Weights of a small GPT-style language model, trained from scratch on English Wikipedia.
Training: 217M tokens, 6608 steps.
Each number is 128 + 24 x the weight over its row's rms, rounded and kept within 0 to 255. Layers, rows and columns count from 0. Numbers have three digits each. The size before them is the row's rms in percent of the matrix's.

# layer 9 MLP gate, 576x224, rms 0.0559, rows 260-341, columns 56-111
113:107145118121121085138169134125112134159153068106153088144146142100170133110136096108155095078147156080136127116113091162099110148140134056089138155147119133117094102150
087:134156133100113106131158120127170154099109142125166118104106110125131140128155129130100097113114117119175084100118107167183139137116153092138125140161128129143100116160
093:131107131151113151190136140146123138113131139118131110105156141133114132100146129146159073126121098140138158185134174122133124136097125074117114141134172134118106143136
100:111096096131137112135127156100114107139165144114139155143105157137170075109096133143105158125119106173134149121134116129104153141151158119142110089158111119139136093138
097:141115122122115129109126106138148134066139133132132168131138161117107178148132129114169125122199109157173107128084132111148161116099130086133119116171128107133158126111
099:095121153118138161134160131158117091134140135133103115119115139129143104140136114129097119109068121104151161128147115119143186129162079144137149144132121136100122156104
099:153063115143146140144120148114086098136119126145116116128151109106147095134117163141107148158147151120144159138176130104111134140166107151158144110126127123161130151139
103:130106073133126128138138152188113103112132118142128119149138137125109078119094118181156112119168115074146162117104130099143153152159104119144138113174113142124182130135
098:106110118107080122184128135148123093133124129160142107124085107100173104143102103127153095096123106100160100120160120147123097163140101122114141121111096138117100156138
093:135132135145138144143087185175090110086152116122123094107124121112135125159099113121129154055119132117108167091120088136117127148117139071145150118112118145130118202110
102:075117141147118146110129141110102139111120146112155117093110138107173121118158170160180149120131114071146143156111123143143099113130123156144151113109140147137155114196
108:108077132161157131114116117148129118085109125161103133168154130152134134119095147164121094084175124123148149090070134096129095138137173119122145129138118178137187154097
101:140113083126088097091116173112092169095186123134114091188089155096126139142150090129135098129124060140137089138139111132141128135149113116113168139098126116149109112186
103:125113121137100148126188124083110104104148109169128134139130131113148115127103119162103133093121094148153172107079113062104116155121173098149129135141108147147128099177
104:098122140113122134136160161147117089099099119158112092094123140099123106140160118150099161103092081126161155113142135141113115187119125117134144141131146105142126119147
105:111152124161088115164109134117124136148098163096131091084130139144138120120109109116181171101129129106113121147170111159167144128100146085089124173140135105140118150137
103:132119128139152120127114113126134097109149115143186104147111143118156136122120130127173096089171113111164121112112124100140107153106145124121102134185100121122121112164
099:129130154156097095060144146106129123117137126111095149105158112100101132186143169150117138100137085150149109145095150095144150174088127076127119140137106127137130107147
105:127135113100132155152069115136111132114094131134157114141117143095146125133137139116147093102100114150170113132143124109139151129155109071095132152162111131111106107081
099:135104079158100135160150141152142146144119131125113126093109135175127103107127086154139149107121112145129111121140152136163116133139128164158139142108145143123112145117
091:124109112129091107100135148168158111119093119119115099145142140129118137113147093123155139152135134121129153120143155118126130162150145118115175185166187141150143131143
097:103103153161114154131149114125120152095174096105140173146154146102116126137130150110168111104140140122135126125139098111118076193105170104132145144162150132124108138122
093:108091102153101155111136134162123102097123152122096126080170078124165136099129114108114106111154178125143143120106090116136138135147135118122119123175098166106176082134
086:137146138141144154108173090145151139123153126112142128126132121131163134160080141141105112103112140113103201116124118146123085123116156109126138117153138137110117127106
099:104084139102183126082111123124085114107173110111094109105109146133133091094128119120141089137152147115173123135081117082140116177105097131102136173128092141103129124118
107:133120137152106100111124111125177175093129153103137180152120156154150118126120138148136111088170144153146129138142152147152139117112134094121158181166152133128121127139
091:139120137124149119154143125100077135132144126094103170126145121133183120135157103157134119077106121088132185119165129142121143145163144148109133122133165137138156183119
100:091100108128147085139158157111113131137158150167113117076106123134125128095130127121136122123098148115131074132165147156117114159124151124120135115138129157131149140176
092:157121146145079159098128111146132153138150134163173151143079125107140158127133159106151170112077139130135173117121115142169101128126111111114120122120161149104159106170
099:156075086148138108141092127135110096123113096129135086136114098126114140117161136145129161130117118169155136149128145105140125140107113092150124111124082136101090127137
107:102128123165153147139156130119109098144128119152106149110124096177152094096057129096127132090121078109140176160123182117135117149149115121118124118127132141143144144114
090:132144099152102144152120102171109154150161135083162115116144190151161114127101085152113138155130121145164095125137102119120131148129123134121108126122131123084107115121
091:143151112083112118087107132158129124147175162138087146077158087102082142117133122150163131169127140143153085087122120116166141095110133119106125144102135164079176184162
105:118117146149154117121135128115131146141143106178131126125152140136135126136123097119178125131125078139123112078115142091184112174127150137131125148140118165140156151130
099:151094124128091145135094151080105096132110161138140113132136119134173132150122122105124113081098116126132138139132128116092138122149160108147092138113107148112092152090
096:151122146125115157104169146113152125130078120173168153141107120120108137129093130139094174153167159120113135130082150132136151120151105099100158151142119144150100113114
101:134119116142099077123087131114126158107163119143166156125134155180176098140163131160157151125158104119151123161134120154123103172113164156153156126141136139138123091128
089:113173101135165211134142129171142114164098131138129126145129140126150157149117092068108121110129120116102111107116140124129117118153074161116111160108144098079126133144
103:106128102162129129113157151137104102107124132152105114101121132134164155122137107069160084113119148099144160121153085117145117169124105132130151101139074124108126140119
101:153108123143129133133135178156125097089166125160132132161101157093125111117156115134158169111149115119150118124175108082110130150145134135147130121144087145112120112134
097:115112136131121129132090162085159123163097121133157108116154116089117144128140090143112131132137139149158079107117116148138187159142104117101142153169062126144105121155
104:161126109110103147151137118109130106144157130146142122159144133136147133109098141107130097075163101112145118144145158121122109149113138091094146151123094162118119170114
101:176146128099093143113085107181102142136134134138132116109087144071142130123102125102099144150114078129140153122151129126159133129105119078135159108144112129141120108111
105:101095123126167112139120153141151125123068132130142124140095095140133137081087123142146121120185146152133147163151120111098174176105147117185103115089143147127159113134
102:152126102118133147126093149146149136101137114108147153110120105136102159103089137113112144145082134150128138089167095160154149113128135148127121124132147133123176155128
105:138109105132189096117090170145108108145084126138137111117131098149135133133137144120169117132112108104155127129096099113120132152121118112140129099110088114124128151126
100:146073119102128118117120146113123128086150133107153120164125125142115119109141153137204132135124165125157079162122101151107158169104172150117163108116165125130111087153
096:139108163144145170116113126128134144123127142094124139120106143094170152129110172120144134122151128132145146114165103151135169159073104101115106145140143081096108133110
095:122106186107161157159126090159134114067156131124151124141122164151103104132165124111123101098124139100134093089145130092134145144131146132187102094159099134141143137183
098:122113151110141131114117123133114156105153122140121105144124107147108144103096099122140125090188113148137149104091121094115120139068123101118134145114128151128135174134
101:117138138114127143151154130129149134150096106173108099126141099148129108160079110148105160109122102152145168107154148135132147167136147132108134127144163131170153149128
104:165078139161150106169118187127133120127104153142153126108099104174157150107120132130107100147155133133143112135120104150099114142128103151091082167137099125110157106150
102:121131143137123102143129155149142142102127082122116147116078094145126178125124134136147128141123099092142159108149107123112166140142132114117168149117152112150127140083
101:118136123150110124059113127109151136138124138088120158087098139101118147108086144129111163106116111103139117142102132154147121114078146096105150146142165147126144120098
097:133112130138118087131131153166175177129139150102121111106103103084131107120098136125130150111194125123146149092125098175166160137125125122151144165115146105139139159128
104:107137121163112089120115122112152139095130145151121148124138142120137163096136123136183152146125099159156124121185118137151100130162169135086142144135174134140139115146
107:158151128147098072145126141127150160143141147112156108131132201146134146122111126107111100150124150127138086151121118173144086128149120154129140122140148141106134132158
101:136092130120143111090107126155121113132086156118126142145137132123153145122128113148143107125151136150184168092070126116128129108133123133101153159152109138130184126125
102:113138122127069126121132114114151200119113135112158124091088120140138112111129141122101100123125146131148114080132103171138154127120138111151119115172165126157103139170
097:139099167146156152136111131115103108155131115166105139175061168124159125138142100085130133142130154162132136166118091153112155151160124110148126134166127141141124111133
099:125105126146121160177147131110100074138131088167129136114132144091127095102122097148114144107135122140132140150164124116150118151116118104112131096149101106155088101080
093:107140129141102094155120132141130105137126155132156133092099119125169087134097108117145159118134073123123136073123082154130109131129143155128099097105187128129134139135
097:133121085105092172114104121139134092116073149118097156117109119110115169139137117125111128156125132126121159130119168160097160147133128125114192129123121116128128099098
100:112093105118131109122132158141117091122127119145120120122093118162152159144153097126148118129099140088176108149126123128125148141148129134133104107152087103076086147101
097:137105143153125105093105143126169089094172123115132124149195110130129128146146098110154096111153095111146158148089126116122066139131176144139122140114150109105118136135
092:102101137137098151133165092180124119117178130128128131144123137129113108147067153141111137077151124118136188164138099072120121146148169115121114122214130133168133107135
099:138076082124161109110149158137123106103173133127105092088084112162162115130133123142170108146121111067174158130125163090137106114125134117131142125082076130101139128142
098:099124129129115130111108110150117160116188128101151141122143139131096142121159160104123124141134145135128144105080165071163157127107143143123118122126157139093109102125
088:132137097167077088116104145152101149161083153095121123118122108111114155119097145123114103093127121128115143108152122121104160118123118131155164132138074117153072130097
095:150101095134074124134134141094114144090164148166118092175112166156115129139124078118157097136135100091112138099091119141150146132150107134181160125135084102111114124122
098:096111149164116166132136123088147107118134141091152141125107142136158142122139129103086155096139134172143104156118135145123106123131121114098176136143146133158135108145
101:134110134163098150108110112138135135112128149136150121127100168118108126120146172133140167148170154125145176115154083115152114109132127135088163145112141108144134116174
098:107132103146148113120085147168174120107094134123122098143118148154128099110122130187149150116172135173149115087130130128145158165090122112163180092143103138142102165091
099:138099156122102054112124143123152147108121137186109154123097147143124122095174101154134128133103105118155111120129102154128131120142140120138150160173141130084131101123
105:131156105160108147123085115171107075111132152126144125116102101140143084131153140111132114120140106113168169130141116074118107184126107106149141123129105091128137118110
103:117106094155108125112145128096161094134139129121145138113128098106139092095110119133130138112131121107146174129127101106114097155100173162138149126103121124086127104121
101:154138118122117136101162151080106094125137145134132089133120139126125124126121112117178114099085085162146120170116111183101127112121141062087166150122143128147143086131
092:133118102139151185077126102155101070156166101131106108135130125129136104135133106169123141165147147119134186107139113128137198174113076108104115118148076125141159103106
099:122141078159110097189117121150130133087119155088102105102092128105155114135069117094123125097133131083157158148143139139144122151109143143138126159111110093134141135125
101:114124119147158145129137165137119074122103125135128111135121122127140095119127137139129110145144139132135143126064135100129167141156112117096080098135098147095148117101
100:107079087180103115150182144123113167068168134105148140116120146123125102102127137124184123096130118161143095136154136127083130137137155093110121177168114103139119089194
104:125114155144160078145099121145144148091151142121114137107126126127140135092137148154162094142131107118177155149111121095139145145114150133146123100125138146099148128120
# layer 9 MLP up, 576x224, rms 0.0524, rows 260-340, columns 56-111
115:144166089141110138118166101093151142139156133104106092123098106123130104158094112151129096136143154153139164154143146150160152127168142144116085129178096149106113126137
085:125136102098120136130107162137144174109129087126132157167118126142120149133121165105123143134145140142112109127120152151123120113098160138163131148142114139126107110172
093:104141127103086086144094111070145138094149145148150128160152159070130093102142157126147158115116123129156078153122142148126099160148149126167129139107137131146121109136
108:130118126117150093145163143151091158096128158121112135121122116095151085167149109095120134126123111130104135083149090116118094109134123122156132107081162126125139131122
088:125138121047129127145154141113137154115120100132117153119125104137085127106173152153117128138088110114118140085144110145155131144132122174086151127119136135099148127100
106:156169128128114154095116092109147182122110117101130135133119132169115164098129106127155133124100140164112140120136100124129119117135128120109142102104106138150134165129
108:120116145107116090138179143136118104127131099144120116099134173121105114129090150109137117160174114072141096137133088113108122166074158108085142134129129154123097128134
099:122145114144152143100141075122079139093159130118130124108154182159109102126135140137169092179116116092137137138137185105121183131171190132150109117129109123156135115131
113:157163124136141119113129111125127097140135117149142128121065136124132081119160157128146146145162124138132089117121089096170173148121096071119115083127077135078123106103
097:162115127150094169101120118108159109128197122124135171170109112183136145140120126107156146142112140145133157144104078150130081114119130144138103126134126095120135136107
098:089107138193143159120143162146113127126100117095093160141119099145136171141123129158145131128132100124127176113109128100136061068104140115158087140147111192168153122076
114:096135076127135135163105158146116124139151090131108109123125166152129084134158116086140074138113165107123122111130137089086154136087092120131126101113051141064116158144
102:132140096127123131114060105157149169102096122132086124107121099130114147106122130136111072123146145125115139096112091140138106115144114118136090158147111103136158124122
098:127123163178162113115143126141098122075109112123133104133129164099155110121083140123088116156121140075131155108144147155149130125103135120135132150125158123148120142135
098:149101146116148103160125164144096137084105149114131110082095106140159157139162126120147088187127115130137118133098102138149129139142091078121141139136134111082140096135
102:162157131109111100117171104115129118108156087067133103103127133185189135172143134156129111117139108142129157108137100140127134148140151163113140140119154126158111139120
103:126123088166146139108116132197112115143166108156145150129086110080134120107136152090170119152107108094137142095101120093136121119114116136126140135150129144119120118124
104:140134130136114113067146104116166149076143117140134126137143131133106176120093124086135121146148149109087151118070110140125154128073158112152102118154096138134160124100
104:093114116132142112124138162141144192112103110119121105146173110140106096135145140098108207117154136104123109135080124126105130131126182147152131105141162127165115150147
108:093153149142101172106147119080141173123174144136155133139108142157133144114145125127133086096189121146125158161130157131169106132093151101156069162152150147140129150140
095:099135118114128132107120174125072100143144134132148145124126106115099132157156129125123099132129133123107125148081162144108115153140159149134136098116093122166100164137
094:125140167151155121139132098156128134106155107105116167152110137171108148092116074116157165150145132137132146157131151108113161147123104158121138112115134116133115125098
091:117105159113121141127092102078162157143101147160152169142125108161116132135149104162151076130109129146131173144113131134158139126125108089115109113160117138143110167167
093:127128122167104141097162132174118161104129167117149109146137196165167123129144115109083155150116127120133167094112135133165121095129129120125126148130102097182135161146
100:092137136101094094161070112176118097067118138106121156113151134150148114140138112129120089121131131131153118153149102138104086118131155048130124127124154092129159152116
106:114117180148090158173127129183137163154135121135210173131198128170125122136102114118170126129130135135125177119168151146127119161134152121113110116153154151133140137105
102:107113105149125151108145126175197127127106102163129094132113085179161111130155141114161093090084129199128124119106135151167110147132107139150135147175101099113124108201
099:146138115123151119106089126126132136113159176106128131135119114106114121115165164084146127123099127129139093135134124095163121127115096113147126101105122124117175075180
090:110135103136141146125143098138119174112136085137124164118108144140138165092136109148122119193092159129126124100088153120192142161145138170129125142132153098134102122157
096:137121160158100142106123162114179144080143169156142161118130177175146148115134126123098119140123145112140136152052158156166092096127132129138106105140155124115123088153
106:118122150136124143122132115148163154150095122127107151145108160146126119151105121110073098126162113091082155112142127110104101090102125121109103144109153129131146162157
096:147122142148128128126128111100168114094118132159130133107117147145114138091116193121118134123138098075126148151103115118108116110153145114127160136133133094160153121138
092:085101167141181126135147138132128142122123084118163136147132155158161121111117137107110135092113145128117173164090095145072139150117138107176123134148127112179120145104
110:144153109171119128142085140168108094130152117118112124143094168155103130117131142119138142139140150147122163133098095172129166136111096109135155137100097160166117124173
096:172100094130106078080107155113142068132104174112125078129090130136142148120148101128126151073149148140137133137112122079103153123160109101129109115143109127114172116135
097:126164119154153127160152121129167166111131106141140150124125164157126151134162116101196122100135144130135097125155090122136120169175164168090108116121139126132125135157
109:119152123142157150135152142118174153149102091117132160135145150124143133138129155093159107102156145159135110146139128149131101104134151126181102114207165133127107180158
101:133119134152073077089107091118089136134178129114120145103135061151100057123126103202107160141121151136141123148137112111127176115113127107138114062110118129153141159119
106:159164142131134152134135139132134106190123169097125098116144141144152089139101145113125111205113115139151127094135146095116117161139127126132111131145082131114145135145
093:110146134103100154134156139099104174161118143161113126121132141172120106108157155157118128110082124128105136163173142126152072141112119151130130098141159167146105137132
103:137141124121135122144175145134146116140117146107145139101122128130146156139104168134118097129141102123152149141157190080099113123148156146126130096102169109108146133084
115:149152098118067133132102152120173127132140148177112110126115115117165141145168120115146086096157165132098079104131162132137105134074094054138128123160082150117127168132
102:159126154107091111102140101103106103137167153129121158101145163118143126099106102145145141106110130139113150123108180148158107112157139150138100174077108145116107108126
098:136159090158108104151115165111147116160123148102129141138066120133121096129130152132108141174140128141136125109133150150156174143121134166134152106109129156144145123097
102:144129108141160130176113176105121125077134138128139144113135110125148138103126082140114153143106130140115150130141144160159137129091127137129083142099141086079136119139
099:126089113118072136130151121108126116128120128124139164150133150135103132186135102130124110131158110160143119132098099152116146113140129156104150139148164118123131089129
108:108129088174135103104141103189143161150104133094094122121129146182140157147136112122134130119195156094144154147139140094097163123121066088122142128098126119112179122128
089:134113117113118131151112116113122151129168094144154127167118131154122142121092165172150136163152137136147127102143102102177152132141120172127186174135145115138110128144
089:146138107123155110114109136161109112133129195163081153113134138148167090128125145144155134120187142077149128147093177134097119151096122085084092088122117127097147111121
097:127093129117075126055126125116182129168135103121118127138137100124127131152157131105119154148111112170123169122120154190083160099122111149142156121121157151143150153170
103:129108111085113107099156155162140111153121166106163125072149125117099149135104106113107134145167115120127130108088173134109130139127154131121080121123127102111094100121
103:121127127124107103131096175148117122186127130166171106147143070140151126137145126140121108118131127154090121133153122119128123114121130135145098118151120125105126127149
102:110126109124140156137108146135128125114117162115124094120123113151137122171148102130152146143082104093138168189132143140146145119147090148135116141113086121128114119126
105:130119170110110150134148152126128113156127175118123166105142162120121141140125128147117113116137128162129129144101125154096121133085083142131135121118131133109109126107
095:131133094127128140152144125104089131129133119139156120197113154113147153179122092153128116146121112152134116103141154129098097134129136128132117082159127140168155148133
100:129126158105147111093127095086163131109084123167096156122096178099124098102147139116118122094138143134129176107107114102130154093127146097129136126143102151189149122142
106:111141127099124109105105137111129141141112159104110111110112116121175124103147106104126168108105134124144123157180091159115077082160135118139090151119151120107153122119
104:148143137147141185143088136110103146147164141127188122133096117119179079137161166138145142098096105144120138122139117094110171114146091131127141112096175138102115124095
098:146125102116111115134102112129105124150107125161097092147113082090139120166156135129147108178121102113118158117150140169171140099117120103138131137135113126141130140173
090:134118164151145133136125132101120121132108126126141153140100154126155161126105105096136134156137142154118102109135138141116130141117138110158118087156161138143144155133
097:099136128115071090110155157131145118147118153155161135112116126157131128140133129146113155127144135123095133082129084079123161119120111120152098126108080140153102117143
098:081127125127131147144173148136122131139134181118104156109119093075122150142146134133180108164146109135120154104142125128149098130140155156166079122126150076099128107142
097:132134168151065119103085122090139155083153127125124156075117158158157166177093129135127128163156105106121143122162085162158131099135098114113157147082159121170105100135
100:157145168069125131146122168150137144151104137167122115150071137089142134117096119114175120132146132173116141112129098150102121130161106147116145151155107129137125157094
097:137155122143145141131156184061140148152098117099153143171123159096118103136128159144116115157148092144172156137198156151117095114137125175105141103099164100144137147133
088:113126171106077151123108119143162110155120078144138120113081151110166093104169138134092177135189125145130192143160092127155142110146100175108143133147114098176105113127
106:101092146143073139114132097125143151091176153100113151110141161141124130153149153136108170173110133134119134151170143097115086119086143160132123127141129118144115073132
097:134137141107109063105114122156103127173162113157150087112094119106118148131148132151141137144075095133132118124130088160170138115143113124099170098123136160088123160110
089:156139115144129139122112149161140136119124084163129105121088108134098155160116132126143126179137140157130161123174171092125102136158118071116119133144157119153111128147
087:128116108115134153170104142136094146092156166130131128123143127127140069119121075141120096145113122125157172123103128088204151154128121116133134097128117124116134101103
097:148147125103144127154131125114121118181188128108149117111106149099111118147096137104110117176137169121115097151136110143124129133113126128146171126129106119126139174141
102:121139125132103128116125167133120157126104169099156138126138150130115134093153144086136154119115109149121105146073138139143115126157099120094171136126104110143131094141
093:142148105116120128135075130194104127149107130141106086142143156135119109116132103152138102165154123199129171116127123130159150143129134110139134111147084134145124131130
107:096150139140119136115095091114146135175106120115158156145078086051114074096112159108095119126084097102120071127095119094100083115143116127126162163147107118125163093121
102:174097136108108115124099099111121079164069109121144118116119151146099153129108142108106152141124157153157156108104094136106157142182084177145134157128101138133148137145
095:108152112144119124115122132100144151112124130091082149167167147114164140109091115088116124155195147138108138090090090133139131107107150111115107178140127138169132140170
103:120125095129096093112155092157123089112130157136091078155120137093094151139112144132084136117101135115123115147092096120105126145113109125104175138143107114121111106119
096:155102124156102122112120128117133123108095144126140130124165199148133169108162119139202138144163118118119145117124140168137151117139121121121105113145133110141119127126
096:108129157165103136142128112124145128112111131121093127146122095149080122128140159092101112139108131121109120143117157144140133120108142096088189119138160110119129112123
096:129122070156142108183143127139143164095107139131136143104091106149100122150125097105161112163170121119108114121146118135121150113096105125152129127112188080113157118147
100:129121112132112162135142110088105140111155121097117125103136126150144090126136132188137115119092144130120127141164136164134131074097127119122128106183190133087141124156
# layer 9 MLP down (transposed), 576x224, rms 0.0529, rows 260-340, columns 56-111
109:164118161123123112145082151146163096165107126179152152135125104127128095127117155118118142132135129138114113113100149125162157121103101101123166083107128157126142119172
087:137090116139121139121129123115143183120144155152119147138108114148144110154145153141116163131130121137110156127098150144138132128152110160126166173126122132099153072127
094:142147123114126151131128119161131127123137152061155107076187159140120120106152113116139113123099120108153162176146137122114070132163129102119110128161148117111153143145
110:130121158141094114091149129147109142077120152157107127136163091104134104104132126085140128136122139095131145089148178132137070126145128107145122131096163129118132143150
088:156108077143089122155115144145179062109161083111158085135127111145117113108090112118097139130133162121111147089141129123121103111135112125135148141132131111108187081159
106:120167114106135103148117183149172166068130089102120133127131153079136156103141123107167168102122167183176114143124134126108114116101133126129156142151095123118130136100
107:105088097139139139141102147146115142133156102104108122141139130126093106126100124125115138126122163123135114110109088120113132154081096127129096119093085115109105103138
101:108130134140170106113149104155105126101213144126122149098164173147119107106117141120126090153159089100117136124164129118144157103130161141133106139121133123167123106127
106:165130169132133112136154131131139090164117106138152114116086176123148115132163116158119140113146131104116080125131056094159178131131064086132158141128104155098110143135
098:155137146138108144126108095089157125148139088110109162133121104159115113130104136086142132143149132141094089163111111122120107132112144128144131120208144120148150108145
100:118081141158105105105179162130100117152123135095113156156155133128101150106110151124152133113120091135130134135130113151112110137088175135122104105133122161134160116123
110:135098104139157122161143124126077081173119093158167131144143149099148171147098108108143135167158156094108107154136136118156160129133104123133113108136066137122109105122
103:150100133110118109141132080118154096162075161125108148067143130200087114093139133144117168134141172091105143165111134110139175098085136115135109106171108165111136113118
098:121147155117119159150138113122116122125128109133096116134086100126100164135169154105176144128141170165136139109113121109091142137127127150117158063127107175145126100112
101:113157111091113127139143136115112174098123136139149139123145128103110153140179128125139133169121105094136102171125107144097113120169090118077158160133175102100152173140
101:101139175158146156146128166142107124111089110163138128150112124106113110107159144139095133088132117121091125118085103135100120104084139081128087059119129143116144075147
103:141096113161154083096083130198115103104123113086113139146136117099132149102152170091138152144149109124124128126116082131132135115134152133101135095124119177144095128108
104:112127134130122157161131115175136141152120137154150124099103153158132162107087093105147166149119172149130153123139094101119119129151124110128123148129094142120158118136
098:125127081133142135113171137166145156134170125125121097148117133097091157131161105088159119110089119129075082119135120141140113157134158130096180136077139163171127193183
109:065149149154126143140118138068141159070153098108154114109137124164142126096138103116118126093087129174165145166146166117143143122127124096137149139123128168138130161111
097:111119148123134126123143137124109166125178131109131184085099124138148108141145168137118132098136159124132117110123104151107145085115146133125106124072079095096103142150
100:152119179118114094114075112129134133170109139170153156147140155131106102142146122135148152114075170167131124086091097148135081126138180093130133129104160160161151075139
095:124077138135106125115113120122157117166119135165167135075147129123138135096125076131144116094140162128138125144120080157130164108109161092136149140121100112131120104151
089:107133123088132098119082135128140110123121157122099186103104084094082103143100097166116122097160106109098110135156122106086123157130127169100143131128128134118117080159
101:142116124133168125153106118180166114099131121144108143126122113139094106152166077130098088144157191101101121150087084093110125149102143122138141117122124145120122145175
105:132117098116164079150116145123121157122097089087130086158096093093091169117119127074102131130118144097131120145090108141131113138138139122162106122112120132130096123101
098:120149115162115101113131120161187130144111109158125113177112095135151149164168136162127116040123147132135139095178121159175108160151128140112134120121130130133134169209
101:149116143106136102101093133084173144131079092116109160177112120142122120138084129126090148148172109117100118157138110134153098115103097124148172159090119145153133106116
093:109112160114148129118131115136141117083122128110128125126138151170118134132107120125130079166191140131107111174099111147140156112131144143155128136088086145167124120066
097:140065097090131143137115147114141120095126153117171099143145113151128127118131140129117166150105181124131112123167107131135114121103126140127110130121118089119102130110
106:120138088082110137128126144144170118113125135141126084130102161104129142176132116124164150112104121118118120115152091079117086132133161106138140108117155148136110165159
098:137125125164095165152150102151140126138161158093171131112126144151136115102090108153097132204127161087127102141149126127151125125089143126119131137134109083112129143132
094:170142112091119108138147143182144130142118137142139127114138112098085165134116133128122166178147082133096100075111120167150107094122134139123106131077167140094150195160
103:131134149166121174114122113171137108136146107122168138115117126165151115153112151143136167135165142110082140089126095166152161122132112121165149170125092144128094100119
096:124140133131096132188102124130115134095125132143147099142150101115136109102150104146143149171129130106144134115128165163155128109132146151157146149096115122155150133106
095:142065142123118120136109117122122117148115131131103116142141108124153118143082146128072143159105139177091158165117176132144117082128116082125170102161102131110076135116
107:153125131147120140154119146138204180180145095073079118136096145115172144150129165097109091172116135113126123142156147174123152095126110144130129158139131123148140153103
083:110159129093181184166112139147166115150067121156122144165114155123136153148162132065145094106089129147122135107096150134116091120155092148115102168126145118105104123132
108:108146163165124150115144166119102139137140138185111124137139131128166108127124145119160127149148119143141141135107130084118099129135052114135139153105078131097080133147
095:118112147101126098115132120150101132139105141110112128133141086119102134144162145144121105101143118079135124130114163087131115148087119152104151155111148140135105142111
103:165126121149151108145144172163151128168111138134094088094139138130103157152164089130113090126126142100136107161129191127147173143146123144107111118109148153141150145147
111:119165106143161103110138148121138145104122127119081105094114138106136122134124131115125105134143161114130102112131159155143154112108128104134158120128079122166142174105
100:091107100111092130123077120130112114129140141162118175096100114162080116117107124135110167134141119106134144110148158074111123139104158129077144118107095112120125092148
101:148139116171128145179093155148150133124145122092143159099108139116141068112135180132075138140087098126131090085125124125119132131093131170100172093125120159166131106083
095:079125087127135117115159117158098094147170150084094119090157106136121173142153117142154110127163141116136143129097125119095128213113155121116155092116151166186119174142
099:154138118148144147103131159147143137126110130110124181089165133170104150124117101102154103088148103141149133095143145124145137166118117181060153124130139149157126114115
108:155112128155139130101096165161132163159108100113142146123127150152116113156106171169135129161137171158122062137110113088132160134135122148095156109177123138103145142118
092:130141132142086142115093153126146097163164153163091164147133130126170102124133139154113160152133149120145165159193102118139123126128099116119156174164126123094111114113
091:131111145113142119148088075173134101103161118109139112159160168143082121118153139128126117081135140110123116098145119134122154116150112133162132122149109114155124182188
095:131168156122165154164119068167116145133105171105152134080150155101108133106134153148106134095087126149193117140165108112120106148120113101139099147113109162124140111102
107:118090123090125136156125123158109133115100111114095160110174130155145120147122160159131126161160109082114128125116121102143101140110175198114132086103146137115128152152
103:108158096084086159097133125108106128128123123131194112178141131097127182101132104140153132095147149131103172126124147145128111091141127094153150094140150144162121116168
100:096173144146183147141095099115154143128116100136148115131096168166103146113142138143144135138098093116116119141070129109110161143130117109137136141195115131151108146131
103:122166148132135124122208096109133147082111112144122122152139107104141132121144104137176089127145134127147121107152126100127125134143102154161141116131098136139124125182
097:133097187149125122144108119133115167128137113134106132090102135114133079107139174121139131124158140071109123142138097111132148168155111126152145161093151109114117100087
102:124146101154102145109140111123131082169135089113083131093113117160139133150140152129115115150197149137068143140101158121181133124109127078110111094144110128125126151094
108:115122175126118112135109136105115100114156128101149111137108164075132115087121137092141144094148061126179137102110062144127104112149153122136104124153093140116155170138
107:157118151161157150126094117136147122159133117109177153137135122105151106125151127154149144106109058140136182126128114136134161148157107093107146126107162155158145152150
099:103141128062172119084180157113122125120117130146119154153112131139152120132099131121104169109130081117089108156133083093090140173141121145127115146159144116123122154104
092:085106127119111107157128108089115149119131117120103142112113116138140146115146082131149161108121108135146115130133155136119161099160141068116109109140147146150108167164
100:108148137170144110113151129101134166102155180084124156128110146126132167146146151107143121145157128110159112079119162157128157098150108126142152105133168158142126162164
096:155096138082132153093140174124120130119115138156093150135131119123116140122123133118123115132116132141145134168157136119124128131108077123160143117149123138106136132110
098:122088106104117084125137123133117102087159132121100174122131166125145136129138137090121142152120116130122122119122132112136130082138059140117173126121132131161139125154
100:136138141088136090143103161125137145136137097132077129183126146128092165120124142128120071097109164162124129115114140142108117125171111132098113091121086126116114136108
099:070110190126161114152163145084136128138134144134116131141147123108167122128086148115135150162116149153108105127135116122127159132116082112148124108158088120130108121181
090:132170104082137118081103144128135122140119108110121130146157111147139185104115111125135125139102126134115132151086096114151164104132134124101127141127116186149150205158
106:101104161114103160117110133116136133134087135140152130149161150148130124151149095142054137116141155136115124135104113159109191139119116169115099149130147164141140105102
099:139162153169149151126055118162099107113159096119092165113137140129131151124130150132142102145107071109121092108162114082176177143129145126102146127164146139126125099084
085:148137137119109131066160125118150094133157109111149151138159156154139124085096163130090103115133135139123102116091083136112153133120143196139147124109088138103090150117
085:138138118153128161101117140115102150129153164130090109149123172124100164117085107106116107164099092164102141097103104131151167155132121115115157119164128110175148139130
098:130092130078154127090077152115143086151118132125150128130128175124114130116106115084123104135146072153095111070138092135118119104103193108141157121112119124150152115126
104:094100090107141129115159144174137145147118120153118140116092117152050094094143130131109107134093142109137121145083139092164139116156126114161130129116101153127103129146
092:158113126148082098115165098134100120114173134126150134136103092089139108155126122075112087147129115112106107143132158130153098137113132127136114123151181162114149138179
107:109094123146158151133104158148145135098195145150132159097117103130119176119091162099112126130163129116103132149110162102177108115139164119106113125117130127098143081150
102:109110120123108154156163142146119136120153121137116167116117145119116139136156140154208152123125127134181131138112114140157132112078150128136114123103151182124136174170
098:146131099094161130143138132064157100113154123105107154151110131128125135120105103129095151148137124132105146107123140129117130117118137106125115156131098161167116149114
101:116125062165115113132142128131140169110122114136129105138134114129111176127113118146132108125122123113121126102135103116101174165148119157088152121130112115115104118119
096:131130155152109146089152129092076090142145137141114093135141113177136135117074104159125145134180139118087138130155107154111130133092121150125117114119116131120107071116
098:106166107154149147113145098126131123105133176166153126093109147108138159116101104144085117131131136103147125118140120097099144139130108099143104149136143107161141163095
099:126120172102147110123071115166157135102095130138132124110160133135145122121131126143122085117154143118127101103177103115106096120150122132139169137117134100154150119131
101:141142124127153166133131155141139070131119092127089117116122143138086083132099147116115145107130098105100139127118159148138131113139152133126152179116153119131138138152